config = dict(
    num_hidden_layers=21,
    vocab_size=16384,
    hidden_act='geglu',
    bias='none',
    parallel_block=False,
    init_std_down=0.0028,
    learning_rate=0.00153,
    lr_head=0.00872,
)
Each number is 128 + 24 x the weight over the matrix's rms, rounded and kept within 0 to 255. Layers, rows and columns count from 0. Numbers have three digits each.

# o: layer 18 attention output (transposed), 256x256, rms 0.136, rows 136-159,168-202,224-234, columns 128-191
# v: layer 18 attention value, 128x256, rms 0.137, rows 73-106, columns 128-191
# q: layer 18 attention query, 256x256, rms 0.104, rows 192-255, columns 128-191
# k: layer 18 attention key, 128x256, rms 0.0957, rows 96-127, columns 128-191
o136:105134131119112134109113104146112159088114137116188160143152145112066102127129104130118095121156130122156127120103133145115111114114088125106119161159108139156080158125098120128137149154150136
o168:097121125130128138098131131108116157131116139139179136106136139132124129128140083120101097146129103128152111145108152162127125102103109098120108102127108112123126159147130143118116122124137120
v73:156130123133110128119124123142139149128109114185129107112108112134117146131130125139144145126150109136135140139178127110175134118120118123137109148095138127111124102103121099145134126104120122
o137:151137144103153149143146108107152124132115137123130081135138114136114153100096107120154145137133122152087136158125126130114103126156134111090121123119119153109094118150121115118119118126118127
o169:163138137121126133145122101136141105152115120118091087137133142129121122111109120142154153138156128125102129125123119111103127139146121106135149121127095124121124088125123120119121138141110117
v74:143149114139126138106153131119140135129132168132151128142127153122139118141141130123115103104138111133139148136151089169121135138117141106131134134126118134146126155151157099098119139160129132
o138:062140112154143168121175144141125132098151115100154142122134137095135128161090152123130111141119141105149141126141092105132144160126135125128113115125149092156119099121151124111160120113126124
o170:106135142124144172132140139115128117129142137124146110130137130118125127160144152116106125148143111146133139146116104125116103125127160124121153131096131091127117128114148131127147101123120094
v75:127138092139113121148128116137128094154118122159140085115153147100104090114134149121147093188122136119140143113098110119136132114129140118091145105105111129131127099086128125121121124146129106
o139:169111132097116108153120128113139099117122151157132141149125158109127118133136134118119130147146178112132127143109148114138114105134091101114149173115138126130120151106154117127129115154121115
o171:134078121105173103109125143133125113114119126126141136136131132131114133138155110121107110126171175139086122152129142104114105118106108096129105150141117148121152148141143134154154104156121112
v76:156106146121109140132141106152137164148081116158170121121116139162129157098148108115152104144096121115142171109108110146106149119100125088138132124140159109108151119102132135142108127126131116
o140:121115117129084110105115136137121118131108113139164121108125158116154140115151131154114093146129148123115132077101162122119136125128168096129148063107115128119146138134172150154091123145132117
o172:112115112109111106095108136125122113134097132131161113123130136116181144118132132168121101141134146124115132093111128147123149146156151109118142079131120127118144117139165143169087137140127127
v77:099142149110127109126112100135093142147131148116131153115132146141112126116118137163132146155162138133139125119180146113159124102146121144121128113132109128122111131147123101115097116126099129
o141:126127169138115134128165101145124145102134150064120111117149136097144098131095117134170132093104143117118114114129154123120141125121143173140114107148116091107100099108132120097124108134116152
o173:128141145141117136139156106108131128088141127111104101125109128123147113115100132137156122102132155111139111122132125122114147135099161158148098145120119109123088121149127102079115114143120141
v78:116128127104145168124102115125130138157140102138117142119098112093137141120162143126112112124130142154132145157131136139142148123124146139141145120080160127160110105162145146167162145154141097
o142:097114136085143131132143157149146167141131145141124108127132112119117125095099150118139141150155128131111131062113140138131167128157121149139160102110138104124119096146126163144133129117147134
o174:100120109100127154108134155120134126135142154171144101097131118141126144107153119120133127154133089125117127106116119150125113118145152156128132107096132140126104131121136155145136130134141136
v79:111129127136144102131090127115140107140174103139135121128115107146121162129134140134096112141144112079120127126108163147118142114120133128144102114129149125079126136154109144160098122146104114
o143:137138131115127147133126148107114130162112118134132129102122135149146140095128160127118094128153133129152115112127139148140120108126162108135121074140147133122118146127152145145103126148118126
o175:124148121117111133098147118147118147172126118135151128108150112140112131102132143105158110160129122112149116122130137154148139137111139110141118100133144162133112134126135172130117149165116129
v80:137116100127118166089128099144140130121149128106149122122127163091141160130121143123106122108128146139150121147137124117097137133105132133125169132106124134136149132146103149110107143174149108
o144:095128148113135143121132113119160122120151100132145137132100142108156165100095119121087112141136136151114122082129096108100145131135121104126131089141122107120146126137106155139123109131135120
o176:108126159096145175133118140082149099121128179138147133139105151114151166146126090127083113133131114143117121141110115125120114114139114123106128054131154106108156111145118140146118088122152105
v81:123096175116143105100128122126105143134152136163125114140138130181136147137140117109142149112172100120105151169151130089143116125130079117141126115130156107138140134138127149145123127105118150
o145:096154171117129096126162095144144122139154136094149108118120131097149124131122099107155131107114118148127127115124117120124108132142101134144134023129136103102140126120110116146086141116146157
o177:119160140129100108152147113143149112136149149109134120115129138101152120139122129132143139123123128114138151115116101129133136121144081155158140048116138091108122089117116109114082152111155150
v82:108125091132154092127137130111146154159124088130133103117139093201135066125137116156137133137145163130112122117124120144142142152121142118121135110151127119110119127153088107128135111109127131
o146:141119132094147118109108113145122136166130148147119128130127128131136145124134129141093129104128133140095141147106117187136113149132163126120158154132143126166145122162111125110134104126125116
o178:108117092138148119135112106162130151168133100139149121116128097135150113112138134100111112127134165146129142134102116123100127151107114112149147157140127136149129142124113149100150165132099128
v83:131106170140118098131140117117116141128111129134145119133153152076104126110148121129154124147154108134129119128152134106159127145074149125118119125148115124129120106127131101136094152142118132
o147:150137131140110154135152160090119112153097116120134113122069133151123127136159129135116143139120147130108125165118139125132135111090117116132098100137107161110109145152144131134109121143103096
o179:130137140137125129150126138128137121140120109114122118151117118130116126170122140120142149145141138128085117172131123128140094112142123116128158125152136178095143144153123135131117122130131128
v84:144098120125153143140133122117124107138147141135145122148139162149160112134141114103141121155134145141137138158133110128125107108129107114148137129101147109156088086131094160162125135114150124
o148:125135100147115145124154149106143103142151115140143100134135159154141123152146136121129129140152157135134151123105117105094140088131105135137147073106136097133114082137120125138126142113155138
o180:116136125093124150155120146106163110130146124152138095099120160145162138130152137140123114121110136142150148141113098169125125115123135144124130091128142091122119131134153131147107129128152108
v85:099144100105150111136140140124072144126143142120162142120122143109109147115120131123153122144127111122159169111134085128126140133110147131124148148171142143131142098115135130155113135097130118
o149:090147135097105143128140143134139149123137146133156123134121125113141160142116134127145118149119143137152152115125150125103095141165161094144132093139112146133130142113133118126112139149126122
o181:098116121084128140098112131121141123116121131124135109137129101130150167150133115122142129129159122148118134116115141116102105151141160093160128111134101149135137119127126125139130134154120134
v86:163122131108118124147110132147114151131114135147179157111126143095152135080106135151129097141113107150171155112119115101150141118153149128101157108140159149122114139115116127115109123111108101
o150:099116125122133125109129147093137130104116123145147132154135116113130138124131140142104124126106123135102127111090129148127126120139155132110115110122116129133118145147137163135116091142150111
o182:120105137097140127105113136090141115097124114151123105132131133148156135135145135157096138125133136146097120112107119149121130128133183120112115127130097129135114146138137143156115078155138121
v87:123126123134137145110085143149132108154120085097131111123097155104113138160138126116084145145124113096087105151130152126163138112131127150096090124101082134114116111175090132153131126116148120
o151:172103122118160134145106122124114136142124141109113134124145151158141091113111125130150145113129131113111081118146127142139146147101117161128119207125109168134087088146124143107115139136142117
o183:119125111130144144126144119114089145134106136124129122108160144143129123140098119105168160119094090106130081113142139146138114146126132156107128140098111148116116132183109115101119146125137151
v88:121075120133130111150185144115111113120117151153131087146105115166164116116157165121148123075101123110163134132126097124113163120149135133129103135137147137143101127131098164143140139115151141
o152:105136115143157124148137087122121088144154123159139095122125126153173143127120154145095164136136139133136129098157111117126107133145154086114136072122124138169125127134140138154145158099126124
o184:135121143112126112142121105124137089138119107133108101145143099130161143122148138171105154141138156125129141119136094135131119118132161098103142129117096142150117124123157142179124119138118126
v89:136130162110124129188134120125140152131144176125175142144142114171111085137114130130134108129150113106134145115073124117104129139141110134133157124122107128109118132087127072125130138122112127
o153:109114120162102136120134125121119084116119137126158154130098144101131130176131107126129117125129148117124120128104141113121130104119151140136140122122141101083147102121153122140138108126144116
o185:114119109150125122136133103136141093118139130114127136130092136127134143136138114144123148099151188104128129136144131132096145122140132126148121174129136125105129087124145108132118137134126091
v90:140121098147123117143123151129129139139133127142131134144106128096132149121154146127108137131109117098139133122154148159156128104158118148136147125123129138143131112120119134132121097104121128
o154:153111134134120121125122145097139136120130144113087133131149133146134131123143145168118148104112142130109113107146130152158164138107158146154125147098069143145101111137127130104120091138129126
o186:139107135104127123109130127108135135120121123112077086124141137141149123150142145138128165094148133126106092094134113140137160176106177134122142145108081125148118137148120123122122095147126145
v91:117136149133164125131130133137133078107131159127093156114131182170122139114162115107119126143134130126132128105113137138139122134129151130146096135147155132109126156117141105111111129142094081
o155:137154086163141169139151102147093149144117152103131147127140131145144124175122119114158146157142127124131116103127164118108175149120140129094148107135159134133141109104142118108137151129125155
o187:143154121151128156125147086142113148113124109107145133111126123138141109117140140130173142132117139131150139130110170141137157128115169122130137126118177141140127136103144124103142152153126128
v92:146145137118121184132152135098119129122089124133152140115149133147131130108103096121142119147121112147168133127097117145108124131143116160157158149102117126104141155125149074106102139143103116
o156:128115081110147157125130133136117131144098088145151096116129134137098117096134151130165101153112131132122116156125110152093114094128178144108118119132134141106159099137120133110117155153146117
o188:131139110122151147120124099133099125133111115141145146128107147152084134070119112129135100122098143126153126139146148142136152111144157118119094126140133137125144119169082119115133141142139088
v93:114144148117148124132107128142142163130097116133130156142123150171112116135137106150128143164138107147121127131161123140149150145162110134134150132132127126134137170136118105098158105120086158
o157:144127116103131151108107160149138155142152114071135139153146118091090100115122092130154139126116132133106127115103137170115138147155135152087147113150135140154139104137086101112147105139153133
o189:154135141116115123149099133143130138141131091102113106121141110130116086120115141103144145106141151141121139102131120148124186141115135127109144138140132097159121134155071101083127123124122120
v94:157143148111131102118140140143102128127134144114147155123133126142090126105117118133147102156120122126128142108092114103111147148147123138111097146135115113111093130139102132132136123146075146
o158:112117134135123138116124137123109129145128128121126126157137143171132115168142103129166143155103135113116114126142127156107135121136154117111123194103121146123124131141099123132145111147118118
o190:092138120152129112155115126144122114096121087137115099138143129142151133158139123118172142136112157160127141132135128139106110098114167106135151151141143128118136154122093128159129112145135134
v95:154122149113138142166123151116091121157155115115133134138117130125139109125116139109132120148097104138112149136131123125112128112147136136136135147141149129127122086115115125115146143093125142
o159:125137130114112120132091151104113102107097115141140121140085103145122131126178114131113118145147139144115102126106115113115133115130151133129130122125129136108132146121120128138121142141149112
o191:121118135104108121132093130098140090106110111117138137141097126133179120140152114146094146142136155138105137112124123116138133101130124141130124117137127127121118103120133111156111125153134129
q192:087148119131114128125114142123144085133127126177121094124178172085101103183074105167096137105110128131101112117129131108145118149123137082079120155070083071184084083197132100147097096115082160
q224:044196058115108121098141135091168092166072148254086106199192199064026112236019138140127093128100105152103128144092121129157141182118144047059143114100133121221060057198136109111083117094110155
k96:109148142075095142112154126065132093131125088127092147160119098141141167118139097117148142151122098133170131167103101157140133109134150133109133172119191193133103120157139153130135120111180104
q193:139104092151132082116125157153132104131111167140108124125164110125105117169126151133121103101136149094091111127102149114128145151102134126163121131120126101135150135129119102133126142110101091
q225:153118089149130074124134158156122127152096178146097123139167133138116099166096151106098098102153166123090133090124157101106124158095111153152123124133129075124151133123111116137124142127100087
k97:072137087094122110107143133090125105143110151164100124182148143083105124123070113118120130158107115136164146153168145123153154144135139118091141154112163177178096082156117125134093090088139126
q194:099175124145118117150138125135155100148100126182127089134198182108082092196089131172105121104132151122057130111104156089161152168111122099098118134107122074149104098169152111138100109139067126
q226:093173100129145111124119110140139107138098159183112112156158143111079109194081159154101115105127126138077155129080153108142141187107136112100126124116118074162116096153150123131109136143099150
k98:100160125116095128099149142098148080146136116148122139153142162117145131143103113140106125137104122126158125177128130128132147129139139128092129188095148169140133099147158112126123128109139135
q195:161091107157159093142103133156090146122124167110105145151089095154113125114162174127141119128147134112119113124119140092120148151120110178189103088151144125102167163072100102120142153089111085
q227:156097116151149096122117127157130137126116162110099143132136100154138106134156160125082121115151149081105126110127132117107128138105116163144124125133127113078178144100136105132133139145116098
k99:129142119150119140127139155141142096127136156126147112112168148091125097145112131160143107105120140127094131136112142110141117130136099150101139130134083106141117112156107116129138122132116167
q196:120107134139155150166121139152135164133115157150133144124142135128060099134118137151130082133168130092111167120125155095124124131131123149135124112106116093121120139107153117119111122133099116
q228:133103121140164114133107113150121138125111107132124139121151113140095107180096133150121113130172147081089122113098131143129076129094115131110114130132124087125119109133154144141106127168098114
k100:123167089157130129160146119129157095094141151129141130102141144134148089103090120141174117114141136118118106137154119090116126148119082110151162144137084128141148078128101105074138120138109166
q197:169093117126135118112131134126098155129140123089120168136094074138139171070172174074143112145113119091172119155132127152133141110111118151177114101153140152095144169071108131148130152093167107
q229:135110138165132144126118147128096163128140084081127150113126086182174142117189166103111121116138141112173131108137113155101122109114143150166122112151128125094149157094119149165145137091177089
k101:171096145146153126139132130168138127115125135125130115119131131119135108108151118141118127115147147136114114075129130118095129105106111125170120087131108073128145152102118121147136141121117130
q198:141136108100123129098123135106131109134130134141132144117119144132149146107140134090117144143094116140132140143151127180144127130130143101133121144111131139143138120136099134116130130122168131
q230:109143128116110119112148136114154118152144130135126152133133138128136160104127093089157159162121110140156090129131107160122132143136130067145149131096138133156118119129085123128116128113151128
k102:124127129100131109111103122104142138161123130150114117159109110132104123137141133140138116133105101116124127139119132149125159116119138151145146144138144162155118123141102119092112134089134106
q199:102149132137100140126151119112151117115132109157147107126176155112112145178080122166144120105123121158116137151110103109158103170124130073082138109072105113150107113178162143135143117163142140
q231:140140137113119142101140134112156140123094127160143099140162175121139120155101110127141072128125120149128157150098114107092130143116126083098119093083125103156078132150121162145133117164125120
k103:111164123126112145130151121129138084114123119133116135133120116126129146106126129133123153126120113154158155129122117134113132106160140145080152160145142143154123110118152129127127115109123125
q200:166135075108152136131095125127128136147142135114098182108075097187135106098142154117143146105142096130125152150118144070102141134126119107147109149141173146113117160127119139107097138064131121
q232:155114122124117121132135135127100109164139107086134118088133143152151118128165143109136124077134117133144140154116137119136108117156137132149124145120123132113100117139114126122123128142147082
k104:137109166143102123133157112111135133155133156145140122137159128131135100105102154118160124134137128133130112136134118131136094135089134169108127105099122147155131108119166130119125099154144113
q201:131132126139089104108133152093110118161161146154143151149145142141149152109140116122103134118117122112132074167160107186132138146151138116160130126148150129151126136103100132125137123121150102
q233:143123131131117143111113123116088115203196124142121146109155169109145127130122096122127138144132136100139102148134143134107119104161157081114150115159115127145143111139137111158124120077153117
k105:121149095108130094110106114115142093095129122134061132158114108145143136119140117154122138156144141155167140151127155120143153127149129154098108140118157164148084098138140135099141100145145134
q202:139119146116129128134168111150118111115078153154167105109121083158125130135114133110150116133115145122143159128088136133106116156126110191095110112167114106134119158100149139115140165128060125
q234:133116167121126083106158111120080132096118120113137144134111089205122128116111114131135091117139133112132141117137150125121108165153119199147135148145153148136153160116131099123115110101121127
k106:192126141112103121137103115119182151126144161109130163141130127138117134145102118083124143108108165141150133150080144116152114101098107109154084112144112154157110132131126117121120157139129151
q203:126112160119112123139169118115137139164122089141119133133130144096157100139156101144135086122151120098111152138182148122120143146134116160129159089129108126109102138161130124119138111106116134
q235:114129158147119151153172136092126175158088139095113135133100114158138134093125121119106107126139177088154150147138096135132113111111145125134129135175125116100147118114132142117093116150129130
k107:115112108124154136104153128118137147128118166109127107134117125109192129089139155142134147115141127144126111135098118154116149108141134151128116125140129112131129113133137122108111121146124145
q204:110091144169135111130135168114103158112142117107135117121127119170116114086096089156115114122138166131174085133132134127139093102131132130154117110114125155122138132093121080130140128144145104
q236:132127116120118136144108137116150164104158093087152139130122161181131089138121104169129117106160129116124100132158115141067112103121108128144123142131114168114133129110118133167171136179195113
k108:158141127121161141115124116113117147161082168121105106175137142117142119104114121139146109171113061149148121117170114145152131122152148131118124138133136107171110144139107095121090062109107099
q205:097114182127139136108077115113102091153127115131071107141129121140106169113155162091131093113147144135120090092129122110139139115112148124099133134120116142101139099133085141139094175121111139
q237:099100136088125120114119111112129086142157126115069119138130149126132134121104154121132111111128132114162117108108118139136105124120142134082116131114128124088109105156077097116140122126122131
k109:102125145119115115135119126122136156113141111143148117118125146129169134129148142139129147131081098096111116125155126140115124134148123153147100138104137121137156125134133104127145150116125144
q206:143155194130126133087151117149154141156148117126141137118151144129134149166094135138089115155131118177125169121164126166104113123143127107171123135135105132128124142092122114114110124129127128
q238:128178081131118136118100184103136116138149126145156170169143120156102090114119112133099121163160143155130103145144121160140141090156115125123167152158111148156134123139137086099127079154145120
k110:196131116145134151165095157139126136091156115108153160121118112136137131109176152137108127095136176140071122106123102129131106128112142144123114113096090140084151122139154161158109140125137105
q207:124125158098138153096121147091100140159128151144092109137137136160142107082115115115111115127179128141122181124115166112124172095138163125119115108131106147121116105107143081110107119119130093
q239:092144108151146136120122138114108125129145116160135136091124142125125148100130107121089108114165155147106158103141146127116121111114121110118126137141112143158153140133162083115121123101105146
k111:148144135156116126165100116115135152103151140131145103125128132148145125120127127171117128128136132127126139135148138117144121123121125120096128125132133122121103126115103147108163112147109109
q208:152139118127153116134129137124124133129127118120128130114131134126116146119125149134137144141125109135117133145132119122099142114129129107164127131145133143132152117124094134108116138107134126
q240:146137123148132124123124136129115138107130121123128138127131130121136137103133142122145130148134124137119112126133128144114148093138122135164129102143137134108124111142112134120120137131145133
k112:006188108019061150040200155002135034137057094198109035175146099107110195127038043145135112234043035182241158221133092129186210150201209122035175222116239234169097058218140142125062069057177083
q209:054152083109084097081146171114159080111134137185110098150146176118138139084058140111092102107065129115150127149120138152154129142128155035089101166095170111211117081205128108168109098096128152
q241:053163094064083097045160184085153090158121158188133098186176182087102154170035103091121100145067089184154172227085085142129133170159139019066146165050156128232101109187100167100100129143140123
k113:157106146137145137144126123156131137118128133102125116107120108144127119125153144131127124120136135134106106104108135135114130135124117141163123112148110122101122142113105115126132138148129129
q210:154130075147124104140089104163107125126129174158136118124083080124161104093140091101137170134125115188133160130141142124105117062172098095146103095119125133135126142124133121128139142101092125
q242:138117144121111122120115137152130196089163153080133132120126159103160151107188109112053154115117127175135125144159111131122092147114097154128092094149118149107163157139113106167139149133130117
k114:132121105145125109107160164141099142144114123135117146129086102129087149141133116074123129143090168130151135122109133131124132156106104132104153114135177134138150165113112126129159134089164125
q211:110144126150142120107122127125148196109115147105123139129154218116115120154120130141126100089110121084119169109152118139112158113168166155132148144159106110131126142113136180131088113120137083
q243:144136138132152142129106099098115142154103146128104129182158133163156113100167121083145111135139154086141130138108102109119122110117134141148163153124162128085175136091159152112119151121103108
k115:134141144051124139083151166089143072136150125161104132157145165143117124152140111156132138138138110119131089132149112139126149130120177114090129175110130176152078087115080096128157126109173134
q212:138119143153126102123135108154093107124122055087133147095119107114190115125161141150161146093102160108117131137133075125125120104120101141164079154123132107123133100124129142127119103106118094
q244:137104150141132126134130112156136111146168111114125141159108149125187136119135135153138127159113150098140095113124147135086138136157137131125114109099072123129061123108149181152162081094112125
k116:076144099072101097106127129120146074151111149145130108132139120114106117188145160123115104148122111153136108121143103098137132083169125103126112138159155109129109129150108085134092167065149140
q213:125120180136085139114152118139122117151110113095154099142107125103130124129191113078136144159117142157140137092122146143123121130127139181124159115168119140108130109091118131089126163085167081
q245:167163130137117136138141134121145133074166137112169109145116129119119138101108168129124187144184136146097108112143186119167153165113135145117150112112111089142110142131120113108150134123122123
k117:085114092113104160100119148128141086161106119148132092130149150121108132136096090132158149117126143122172145111143100093179171108122122126094152133133115153152127128134133132099134105125144114
q214:118130123132134137093117100146099121100114113092145137144120156103128143131146125143120142135141087127117135137113090126161139111133135145108126116102104121131120143120120114114104144122162140
q246:135107070123131109104111173095104114138138100078142143124120135096153143118141102074155116114154123078114148171104102147099129132142119135120141145188136140105110141138148116112120127169149142
k118:122133120144151128163109131132102137080117142119112128094115128153103127137131152134096084192130157151127151118112117092142136132117142127126138119139144126133184114122141104186138180143108125
q215:132122179144139133171105131110106135152185100117103137129100114149113096154103103138133126108121151111072131134138111097097112092114085160113092130109112145091152131099131162127127112104106120
q247:175135130107147127179086160127109144134165112131136144106116120137138048111132156146120137119121136116076148130136123154110145064159123080107118124104130125133122143151094129124187090094122115
k119:119142113145192113095111143133121073127085129130126109152137136127138134115093145124087107126134101178144131134112136115170138159131142113155126144135131125127090122148102128119085108146117113
q216:143125145147069082113149144131130167168110153122140122135106111140146132116135134134111137144156076087148147124114117131101154119152108160169142135130160143129124171126081101135096149122113104
q248:135075137112092105149121138151112102157103132088103095120105099104160122087140139118123148105161106125133155194135158112094118075114116126143152124164112150105118130124095100136146133123117114
k120:139141138115149154117137128125148119130165097150148115131126149138117129129169191088139163112137120165116132114101138127123151136100110163126115107105108117129124115121134126144131112125138156
q217:147132143106118116118163160125172165162083167136157129111123111134109148174101139100139123107103141085096115102095106099161122171147156121165162133175112087143128121175141141124144135158112163
q249:117146189119113121142102151126192192131087112139158159165126087141144132125132148135129124104171183108114102129098094131132097146146107093172134131182097071145158088097123072155131122161114134
k121:145126161133148126118131145134118174106119106154113119099091065170114105066112109098112112126183117111124094119148122125130099089066110152137129088076148074147158166098114130147139137127118121
q218:138133115141131130131128132121174167158128168131122183138133175151141103106084104103107143133121133116104116119141156131129139161115148112142102119117155104151111133127118142108159177151113153
q250:143141105122139139144149149139124124142148103140116162156157106142145114108117145107167170129121113124117150119125149092120138140114130112116105094123129135157128160143104202088128173131135131
k122:111089120175127139114130109128094163140146112101174157134081109151078132133142079127121151124133128118165140136122161160130134106083089092152116152100098111130107165154145148145183126114125124
q219:100110111143176170103141132124114183136122141077115102159112142120136131080134176107114104129133110145131111154114092139127153143126107154126148106182132130148115109120120143137144101142172092
q251:162097187148123138129119103142105105188130108122124124128127156126126097115130128115144123140109144150136104126165125128117131119127141137165123131117130126153105141124085145126121151098121147
k123:101105163105089156151151154077122120133137165123104143120135161135092120113141173154102155122158127114156090103138159130107159143141141140091118167084108141126121139159156122092094094104115115
q220:131104151160156141141102139137093149118093164108145118115074149123083163106120148158120152143140136140156101118129091099150107117140162176118108131173100103085120109132113088143147113144136105
q252:130098153120133123137144102144116130125155155112140161131128139124160116095099154111136149189156113154175095108170145134088114100147133152102114125144101122099101146121149105136163130140151103
k124:114150144130156133117071108147103144134131151141138141149140152173120114122122169133124140131121105137148135078116135148121140117118170120158123116115151112154108102126162126158119147123113126
q221:113118176113083088125166152131161096090135096145148129116174150120111120101103093123093124142131151132120102105117163109114099136119152128137150138100121122134111125143167133117134096123094134
q253:103138169150074102148161165109145129077159130144121112105179126153122122142111068117138104135134134128138143145126118136137123172144143090120132127096125141153118127135132118104122135083115114
k125:151091120167148119141145126139122115109136136090133125119104158136170127136169100138138190122120114127119140090122108093120120093157080161126125130133100116120134163131124118123131097132127139
q222:150166127109123104155100102120098115145090118169128069151104092093131136140166151145169120166140119139123150129150108134139144129157165129130128146140141152149157096108130150132101133062101108
q254:161161141088135130162098085123141120086105152125156138144096126098109179163154133137100175112119090136129135115143142143142152158104135109090109138142144126161131075122106111116112128132139154
k126:155117146143101138122144164144173164123115153108153104151118112132151123091140119127133136085155118115095145099119117133121159108116127102176129081147107133110133162127135127098145164180108141
q223:143134150150135133089122156147127122109108106144128165125144186091132145119101148125106139091125170135103132128105141120097106150085111144109145083117094101126089113132135128147136109124138144
q255:145131141112141104092077141119135145134126119106120177152115113131138169124104124121099117117133132140098138145131131180094116135110131100098114122154120129110136105103109139129129093131126152
k127:115145118153119094137108112134155093154162079147103142173104130150132133115141147118097159128098128122141115147105119123134152118137091160121121148121161111107095133137101111120104159103143103
v96:131156122166102106133104139088161145110180130098090115160132109098118077150110138101103151117157094144159165134137122167151129115139116132088126099056129121165127111116187127121151130131166100
o192:132148127143096142124126169133154110083126089103136100120147100118101160154091189111142157139122185125141138115107100127164099126166133117109123117111165070140094101101125124153177148097152114
o224:120159143160113151109120157150141108109122123093135106124155117117120168151111174119159162120127187112137139088098122111141115126151138101115130096101155093146105102135127127143161132102134121
v97:108138080125163125119102082152132092127118086135100103168114125116113129137166153123090156106087130128123147113144099149150148171094115089106108094092140153117115136134137120165141115140154090
o193:102177106136128141155123114152151147112092120123142089139104104106084135113092178139099125151124119124115119122114102113159117151145104135132119125150142137141128117152137113138113119163118141
o225:098180130129129105154117119141132157121086118115155094139111087125103149115079164137120118139135100120114130111130126109150117154145123144140126117126130141140105105156160098135112113166106138
v98:119127119093127142113129156121108105183118101124166103135138164112147117140177162098152094117134135075127122112113119125121115121180126140106106129159085132110130113136128153139130151145124084
o194:069106135106155115123124139133126146132122102143121125159104140131125104089099120141125101128170142107119103106100139140148114137139128171141100107160116129122152112146107119143121122147131100
o226:085108115093150104123115143140136136132105107146114144151120135131117091116090107159138118133147141110119106122108142138162135154126104168133097115159138105140127106141127114126111134162114102
v99:132150113177126113139081106144110089120104140095155119086111118124141130142168080177118088116098161099111147113146084126108125111109123130132131151182110138092135124119107045098155135139094116
o195:122115121164131133111094099128111112161121150116146155109130137140118116164131090185127114137134084093141139138131103138128142116084136163145136172145094149099155134163136117079120090122115122
o227:125112095162121111120104104112136123146132139142133155113125117124113111141097103165121138124142107122148109160133113153136133134096130166143132149154105101099143145150124124095114098132126126
v100:135160147154085121150103166146189125111129127134133157149148139098133128152130125146134116097120146124138163146060152119165134132184090115123122120128118134086144172101117100119105084139101128
o196:130123143149115118097119144161162116075120138106142116134154169121122115150117134161148115130102118118112154199116119137172138132188131147130108129133157130118153161148110117149124109125133098
o228:118117141156116114127129138154136114117104137129144110128121137108117110120134134147128113118128121131128131192131144130157134115151133117121119120136164110120189146164131146136128140095125112
v101:157125142155127152124171133115107098115128134134116132114118085105114105144110124111111171109165136136146145139216118111130104115123100132117129112133161114182153143129134104139161130089154151
o197:141156142137138136146160118120110164114148137095154135106126109117088138071103129117111123129145129158121134111135118100130122130139088108107100057115130116151134139091099087146155161127123156
o229:152163136161127130145148118106113146113149156078135130138148124127088158121109124127113128137131121164122159112138131093124146129136116115117121063110111165141116148075114096147130143107143134
v102:124164133129146114134167153095154154135156154126129113107116119141097120139141108132151113142176138135122128122126120148103107140097141099144133134153108118131112113105145128139112094109118166
o198:114169141111126116106117153109123106135142123106121094078134142120137132173155099132115118145113142112120126093111130133123137105105152129129157161130100136106126130118175144129127096129137155
o230:115169155123129109106106131117139099122129098104125083102150142104119152168136112139115122121127133120120141103116128121133141122096161132130120142123119169114131155074171157122133127110152148
v103:132130165142097117158097144123179131114120180092134145153141140123119092121093150160152153149136154120155093139145153119126115170128150111123115125141117118154106135151114136123092127094068187
o199:138151137141092134129118122126142122132128155058113122152145179133164108194131132172139163145104094120125133112164146150111152143118161107105107126117130158132122136114179159122105138119138162
o231:131164125154107127137111117132146119126128154085128126143158164139124100174148138147129130127149093131108129148150144148098137134142163105110094154123142146124151154111135146111114143108147149
v104:136153161133080153162169095112117102148119116146144121117143126082096129145106129116135118082127142124141104147075138132104120093082113080127164120156123130162140155106119144117111136075129148
o200:082124156140140125085096100115110149110178139137137138122160138136114159103100107168113129109096155132142127152143141127105113095142092129152123131136120149118121144123158109145126106102140100
o232:099088138122144121080093129138118148119170170111135130129137146128140169081115105144093121128116153122141125157138142112107106100150084108158117117116115124100138147125145113173129122106139098
v105:140106125088137124130173162104114119152110156164135164153148138123094161119150154105140107162132151103152126129110096153147104187120160119116122130138142128114106104102188132109087114125113123
o201:132129160074118112153124124139138129132126149155135143160135143147118139133149112160118112163173118116116160116133136179144145137132180148148148115118090100119114115138183135126092120130124150
o233:105133156077131102142132126155146150111136136148104135127149117154130129121137108164120105154162117101110143138162146153143117155130150142138093116115093094142116124117163116115107138138124098
v106:135123126156117127109099150164121095110118176114121096103137114104134148157129103116118101099098163106125125119112134139121128130152123096142098153091103121124128133141119077139146110148127152
o202:119111116148167113105130143139127141116131158092102106133149125135119134165127098138112122112131088118129138140115142139157145141113126146137129166115110125144148153180151117120137094144122124
o234:113122106125132095111140132136111141118114131118107103130138124128113125153135100134110109113142085123121133135132141129145153142119114147139122171120124140124142147194144109134116121139121138